{
  "intermediate_size": 1536,
  "norm_place": "pre",
  "norm_eps": 1e-05,
  "init": "normal",
  "init_std_qkv": 0.0355,
  "doc_mask": true,
  "z_loss": 0.001
}
Each number is 128 + 24 x the weight over its row's rms, rounded and kept within 0 to 255. Layers, rows and columns count from 0. Numbers have three digits each. The size before them is the row's rms in percent of the matrix's.

# layer 6 MLP up, 1536x256, rms 0.097, rows 991-1003, columns 0-255
110:138125106125140151104117078111092122107111155132129078093144173147135109159151144150124141099111163144093117127166142093126118123119152127111136140136117148114108119131166125131078145134112126091127135138103129150146143138141073111096112111132175114142136136113133115137130107112173107146170109126149157119143123116101135131088109105132140146100177122175132116155132132122132161106144163122096158151120070138144150090147122134138138117118117103102126096065090112154137170156143163097111131134121145181087144118116114126097092083079142166134150126102194115104169132122092139063118122136133141118171122137149140133129119130124162112086129105163144113144120127081152143084115143144122122133118145145121138173141111105158095158171130161077129097179153087135160139110136136
106:101147129106138182129131171139089118152128165082118101162144134117165122135165146075124111106179130121120110112117136157160173156118133167135126101183090125145154129092117135121116126105150141141119132139161108104154139164099147145125147099095125154118139137144121162127125137141183104111108125137123167114148171145112125110145146092154151093133132117125125131123156113127129126089140103156134159204097134133110094131127180125129113139148174135143117135094159113127136117154076105149133133135104153131145108116119134131180144160169081105145101147100106177119173125132137105107120162138122091109115146113113111124141142124136114164110122121127172127129184150155151128110141141127137104126116056121159125138145121126138124154105086150160101140091111135135145138136197074
107:149107099132141129151146132085137116122144145056138154117112112154114143128120137137148138104159108114157110157143148128119130171156110110146078152107136151119135126129144110098108130144118165130116111123106161112116096144125097155144115134152163117099119131151127148081143104101145116115094103147127125116154166113181129152130135096095090165163123095116136121120093157064137136151163151088082133153123082145110098129112138160134104143167104105116135103115117133149122150122124122131154116149173110147081128119134083121147160093119107130106082138111121165104151151128149113121108122108080118154096127119131095161151104114109132139069097162144130144126146176122133118090085129157109119102161166172124106119090147100116113165138100138123094133087097159152092119062157150
103:121140136102119136138131104148133123140086152136139118122100195122144147142098108150123133090100111170141122147117144105143125120174152124109173113139173094129157100116154105139095130170160145148113145096074109137145098112121137128154143143113103110121168137156100130100146124113151121107090089124120124145136144149094192128104100135189106142122117088117101167117123120139084134136182130168145162140142101112115133120139176105143169148121148142138094125123159098117095113135100126119137169104109168170080150153100114138097124139153158126081135139093187198131102097156123168092104135129141101113138094156147154110126124156097130139121125146100174102128137156120132150109156114144134108074125103124150115172125132145126097126148106143109127116094127159147131150125121131
107:152160137128124147123118156141127071134055141107138109140087104114152110173107093144077092137151145121096137111148127131159132159152130135102119092137131128101149109088153168123112147134150139131132108114109131129108097119103163137134115178154096153171109172175115173122105137110116145117134148116140125109119100129130105168101117160099124092158155113151111141093099107101167134111177151096136121182157138123133133113147175148094108110123103091082128058138116100138093124101092132142133130123109134141114130105108123147164110144135112095129108135106174179150113100159118096091118117132119129113145173138137089108099117117154155176155158121159146138108119131125112131104148102074120108154127102158123130157100152116161101111171124110110132122112159124111169131127116122
112:113091154159134130128159121140156130175129136112132123175101117121144131118112111073091102174119103160116133167118125094135136129130102115102168122140123126144108092111157184097121142092123097116152081136109103126156107127157112129145135156173137127111140114095142144101136096172102134082172157100132156139102130105111141137171135150156126136080150091131138199133144130076134149120126161142088187151138100109113147078134157157142094139126145106074119115132133167148150113130091157125093138108164112118143125141141131121127154124157111109135154087122108080127186081140125121107120138072130105107169153134165127170148140115119133112093116129140127137105158148123108125090106123115138128123118102148184111122158149162120130152142135131106115128140107112129111137129131081
099:112141132118148134128121119139134131083095137113109093091103135158159170143129143144087108153146138089133119112118126092092092127131139127111160123137163099182117098133158133089062154106116097143114123106160116159128118148136158144097119133142096110193135137092160122103122079123117076123155168071089159125125181141091110120086125158139105130107156097156100139150178146104156122126100160122121144148149116124126134127154086117078151115132097107116102092124115129138138160094122118130138124122157142084130129140133087137110121159125165127141108105103136120118154122112106112138125136112169105161103129134132143153108153116170111124101160128105119112174108105124177120127114133093122122120157123149111145093125124180131127133112116085088096152127152097120174086080136115
088:129122129158155146160123108173109109135155129126111157127125130136134130145120135079183131146132111144120146113159163100132119155149099163113106110143150130069072120112162134077100122121064176145091123156135103136115158127111138102147113095150107140122147130108075115140116156067145133127123168122134142145149119132138133168113149111095110169119131136118083117137122116132134097130132163117129138102122149094114120134125140106145113128135141094152102111113132087106156152090168209154160168143140159091149120130085117079164138096146141113107110183127141134101087111112151125166137108119101115119136154095115102106149129152151104148120137093133129122143123079133125187133168121138112127117156121157144127116118134111096154132127090112175154144145132135081108076146128142
104:105123119145145100086162151147178131170170141076138141108123125113156101150127159104180136132133159185102100171124132080102120163119098141141117129122104127115120099125089180125117108126122117185125158099147089146115108131123131163124100126118124107139152098124105145130099153125132100122106143097124156137125150096139123156115134100165129110119164148135116123108097158116136167142119139152095147151124115121128118131140158100139137131179122113090123111114093155141122091124157124108105135129121120123137109147100133124075117134144106121125131115122136144103132168185112157133159134130118100122078150119143108170131132097153166127099158127119164072095157147128088157087079105139165133161182085120100166123181107144116117154112100138163109161143097111083104120133104122
104:092100123173139115145131106132107124164150149118170145087110141136112137133104119134131121140144108123091128128099128117130147150131119087122180121165105118161131111103103114135100135150131138128104146092129131106102125074113134087094160106150127105136135178121109086138166135115106112126154152122126122104112173123151117139135149113151114120121114154091100108140089063129080139151107143098145118100122145152168098120158145159072115187148122058107112138116126119133110108080145119169182104104125140115149113166104123104167111099120110106137106143103138139105174122149132137137107147157130126109162146158204120121136122049110078169132136108124102130136149127114105153099142121148131092141148110125158123115129154141132159150144130158130137122153153183137150100134123145
110:128130091163144134172121124141138136155125143129099139188142143138144144124151132119092110141150098117092120114117143117091158181156161152150125122126134156132125105113127161077079124142125132129164119115146072135104111090165178120071136155115123083140139129146083139136182133109126115104143092120128138150128151140120136162108151091148118127119170126150110147139129122100120131129086103149097097152143126147121158106133170121134152083081141134114102112135091135125079105112095109121115155093144124160102134133102132155143123128089123108106141148126178169099142118144116110109123144091119126097130152137157119106112135086180116154136177138080138136158165179128165157103171096122147102119131079163171143086095130129094109154136125152141120103149128127129144127154105146
094:125127087109131127118138116079152128146146145123107107107109106136124147156120133110170158170101145094102126165125120129128153100118126162110134108134120167160126137156113124120091154146116102112148125068112136130110149153135148089134136130128173123107141131145122172120171148109138146078169166134128139165134126137124137125120108132123083168118180132132096160123081115148134133121125130096114116136143100091125144153140110094113102123129096140127175097143140106160142165118100120151115124116085122112078109147098125135103193064078085128101149133147098149124138136158114151158069112160126098148159143127127062179156159105148153133139174132085173140126126161141158144112147167124189142126119141159098125128130109130130127125124145122157104132144161122115123094101124107
107:123119085106136139177137125110122122114080137095095118152139099160124161118154136090187119131115044130089194127065094124125154168124149133128129137110124089143165107131107139099149154097104108141086149082100131160169147134147086110117175146111156123127181180161110116156131162125122121073170131151163107120086157137144165116088137153131135132152122112132149141133133143151097087157158138138135149120117147149135083086140149101118168118145132127144136146090123116126144104157098101135123144108109127140103131143117112125140146100146084115093130154125114103134147155144118108096088117118135131146130103107144114138125133162101140141124149139150184150153163104141154159088140119123133121155141123138119103132141096129129097131127127125122146117144124199139117144144133115
# layer 6 MLP down (transposed), 1536x256, rms 0.0797, rows 991-1003, columns 0-255
116:123109120084115105127123150115171138107135123107141110128162136134102165149129105132126111101119157121173107091129107160110157116113127101120134140165115100103116096145131114133124174116108139121079125147144143148123167109164104099114108125109118152088153151084098111116107120133097080167123123090110180085136102098094110123127153133161182114120120151129077146140172086145120143102152132087102152122152157148155138161129111164165123147083110137115092127089128169105115124114110130105114118107113149108118141153170095138153104140116132121122112122136108121111138168133097139089102137100142140165139077119166171106156128097121085089105118119157133164161096125114112125115132131149125135155114167160142166124150125163159180147133159165119165125157164112080137139106120160
114:122128105135120150138115118155146116147100142152118121117101186112137133113133143136109142100110185131150154101137110154198159145161109107145166153108111110106101157128133140142091154099136174117121148094118164132103077166162107129140128103122120128154091106147105129118113124107120145110120145121128120080144124116114138102152118139138147169123117168147166121101099145094153112102153138127162154153088111123137120131114118111158127145127086156101120102109160150105096116128160119150141110138115147149120159119113137144105100165115172131104112175103116102116088159143181087084105105100143165162150093130135115126098101102106151152154120129105160136126135141143128132128152060145085154109162114092143140181120151142152135118148134154150124131182166093110119175077111149
105:179133174109113130117131102142103153123124136135150089137134151107146136107116125151136180112131150096117097128189155179152114099117095094180111143119124130101115163123140102141162112092154126195134129192157136137152148139130102146164162130128089143087129119125108116161136134146102150111106128114122109124130086126127116125147163116130125121110102168128124102122150122167130141123128064146132136132135131141149105166124091153120155146172184167147128161124130098103134155157148130141194092160094091129109130148154120105118090112087161144131136095115099122144071146114132144152115127135111127119082117130118114118125122079104098114142081092152120156162101131118113112137082138145130094100126126106089089130110117120121148117136137147155113157123099148120167145131149084
103:168159067115110137105151107114136174111106111167140143129134139088138140069118115129090134113120115128132116095132153115099131137176119136137104125115129133134091138123148160133145156139109157124122115127105108167137132118140154120094134147116086177119187089128096105128126170130114190172095079128139117159155128113133121136099136171105063117097143120157128116100096135152144115091176146128077113112114126168118123093122152092135116134131154174178139154127125141132134132117146129168142098159119119116138155096145101129103148137140135121130148116118100118123118132129156131076116187119112118098110144128128135119099077091157150107086154127087147151146132129105100142197167136151151112127165117090143144128106122119140130172132157152125110144118101138131083142117098132
109:148148150076135092153157131143139129156148080107112141118156081107148142178118131119098102139142116111131127092136150119117102115160140116157105135102135160130138110088178129150121112110124147202140115122146092088091160131099112157152068104117135123105114103130074172151118099146088110086141102118092132134113106158113080138124128129142158120129120102160103138180124134112122185131119123185117161109128114088116117111115146110127115128124114131123134118142131123124138142128151146100102130117185120096110151113111118123071141156126135139164115133115112154119132127142146149149129165141148094094144147096120061129137130128107161067105168133136113114120138149203100128153115189165130131153151093120095150113111122095095126125110116115116142134146141133130148158124121121
106:132128109076131157142096150133129120138123093145142108109129146072100132102123153089184198144172134119155169144140109166149149187135121113126079149146185165131155121173139120144151095109150126135115153143103138158118173182109107117098105119126143165140133148152167118152110104119087130107158156138130129113065113155120136132137122129136110099111126152149127154129155111088149107137124122133144178118148134140139144118137154144083096136134154095124151138139175126147126088097117106120109113183121151096129126153154099130125114138124132139158126100120145119156133143137110082148116106133142116109110101166138136133098141100128167139124099120127089173134107104150116131125106127174146113131131186130141174108159168117104174135106151172132131140096116136129171158129153134
099:099184139108132106121144125123105153100137097108142123131118155178152119124151134141160102139066166084118145129131128133157105140093138132127129122115135156166118121097142125098120129176138105116140098141161096151128151150088184139157113100139132099133131089092152132130134129163154197109151141135133111052109099123097147110140094168109152124131101097098074130122124137157123100103117114125171133120136127176115154144137139142101106139138079119170094135159114102138157133141136107144147113128157142097143191097171137121127139132126152148143142147150088068092137139145117138163141098121176118116100100148112140118155158123128091164155118113109097114140099106095171078131103134092114101145092165121099118150125108120137139130109111125148129156140120135137141131096130154
091:103112138099116162114146088141097099114083043099125132134151114053154132120144102159083095133090107127138143123141136113113141120087153141145106138139166106159114125132168130095171123125132117111147163161128155106126113082137129134079119131165153130149129135124136114131165084137124151124114132150126181147124116133122107119152135111099120152129090108144137152137156095105130148141127091153146116137148156114141131128148120097074115133135168152185139127131121159107112111117131132136110072142129110130128141132108117117094116138139121144089083120206113131125150124126145105087120103144112159137102110094115174183163080113127136160120131099150119090117122166126096128150122131125124097147161164168120118122100136127128142133111120111099143190124086150150140168160116137
101:078138096118121137127142146188126100124121149133090122129179130120132106149114140190072084124107113138087161101109143127120098125092116169131121119148129127136118107147137120078108141149078115109135144138129148134153138094136157132092145083138167085161089153092151128094098117169180171121138130132138154131140107156125125167146130105147141107112108114126095094138131105122092125126147110121153116147147136142146119159120105170105119130120122131100102144149139090154126094098150100134147126133145145122138161120097109148133128138130116118134109101151090127120147096125145124122119145129110105130141092138079139145149108105062138121118105085157136138098124116123090132116119116105148131136122164127148164114155118135120147133183056093097187184104128172123109163175141160
109:133143127094118088127109134131075145108099141107122160122119072145150108120090133102148075109127119118122105147151137171123139180120111137147097136096114104108131165151133105143151124096176112130171082142126161131147177102152118126140141134142132133132122119109132083138139158106127118127106129136100138112120140101119111169132144084110180132104144129139139137086108127173130164114158128126122158109145175112143092131100143174105105100113172129113096068144138153121135090132114132130139110126148072118128151117140122129126142154133121092093126132080108160137138119210109133156139114171137079140141147140139143148146129103113132072161132087166133116152117107136135114194141172147137098150155154174123147110133119111123097112076147161142148108158145138114142125141140142
106:151157131152138148121120105113143180125119051144119111166094147088075106123110156081097126142151131122140127126140120123158160120167158067178155110142135157141130124165127133099125099161136100115139148126175107122109132112110140096092173108165130173152159131174102145125136137131076103090140103125115143137151148128145114133099122099145105154081126127140173127119161140141107142138148138143124131124109114144139137121131130116132140136107141149115119125142119144120100114105128144143151111126141150126129133161131101155124098159096151131113214144102112145202128109149160126130128136116112173133128162089136109170144148112186134145129125151064130114171152139128131138148149175124157141075116144162130124094119131126146080154128122109108126101116101145114131128120092177
096:084173108159114115140079119136110127111136126154111166135147133124132109141120100153070060119115128152145110109176119105077139136123158127139167177103144130139117114086125087192118114143147145119163142148171132104167123077165124152106149108092095133123113142141117135108118112143101134142156104083107087144113147094121141134123138093124099129172125129125155071119124130110115107148099078133089131135155164160133120165098104143125118112055175163115117109111090121107114086128130091118135163123140121106149133105109117149122127114162127098128105097175076130140095144105151118125101102138114126125141087129132150117106093129141138114115132119091157132150118135101133112115126132084116126151110123144151156114140085130086105117151122122096155166096112126119123132168112131
105:080108118147161107161112150109130130113149117141119154142145130103054140126127113138133100131155104140122123157123150128098168154125123072142106133085133106153137099114122091134110143129129146088130165145113144135134151108107103104155159105096143100115119148119076157110154149097131153138124135115089124164146149154136110116136171134157168112155144159131148127139077100115134095113096131112111135131176142117128098125139102105095147093191166122096100141162168098114134129106120090119113108119141140136105158148139095138121166084162118085139083128179069154128105109127124112105088135122158157130137077134108114084146108095141135131110128111132124112133115100129162155073189146160107150153093137166096126125110112152126173136137159175129144149124127132117139125124127114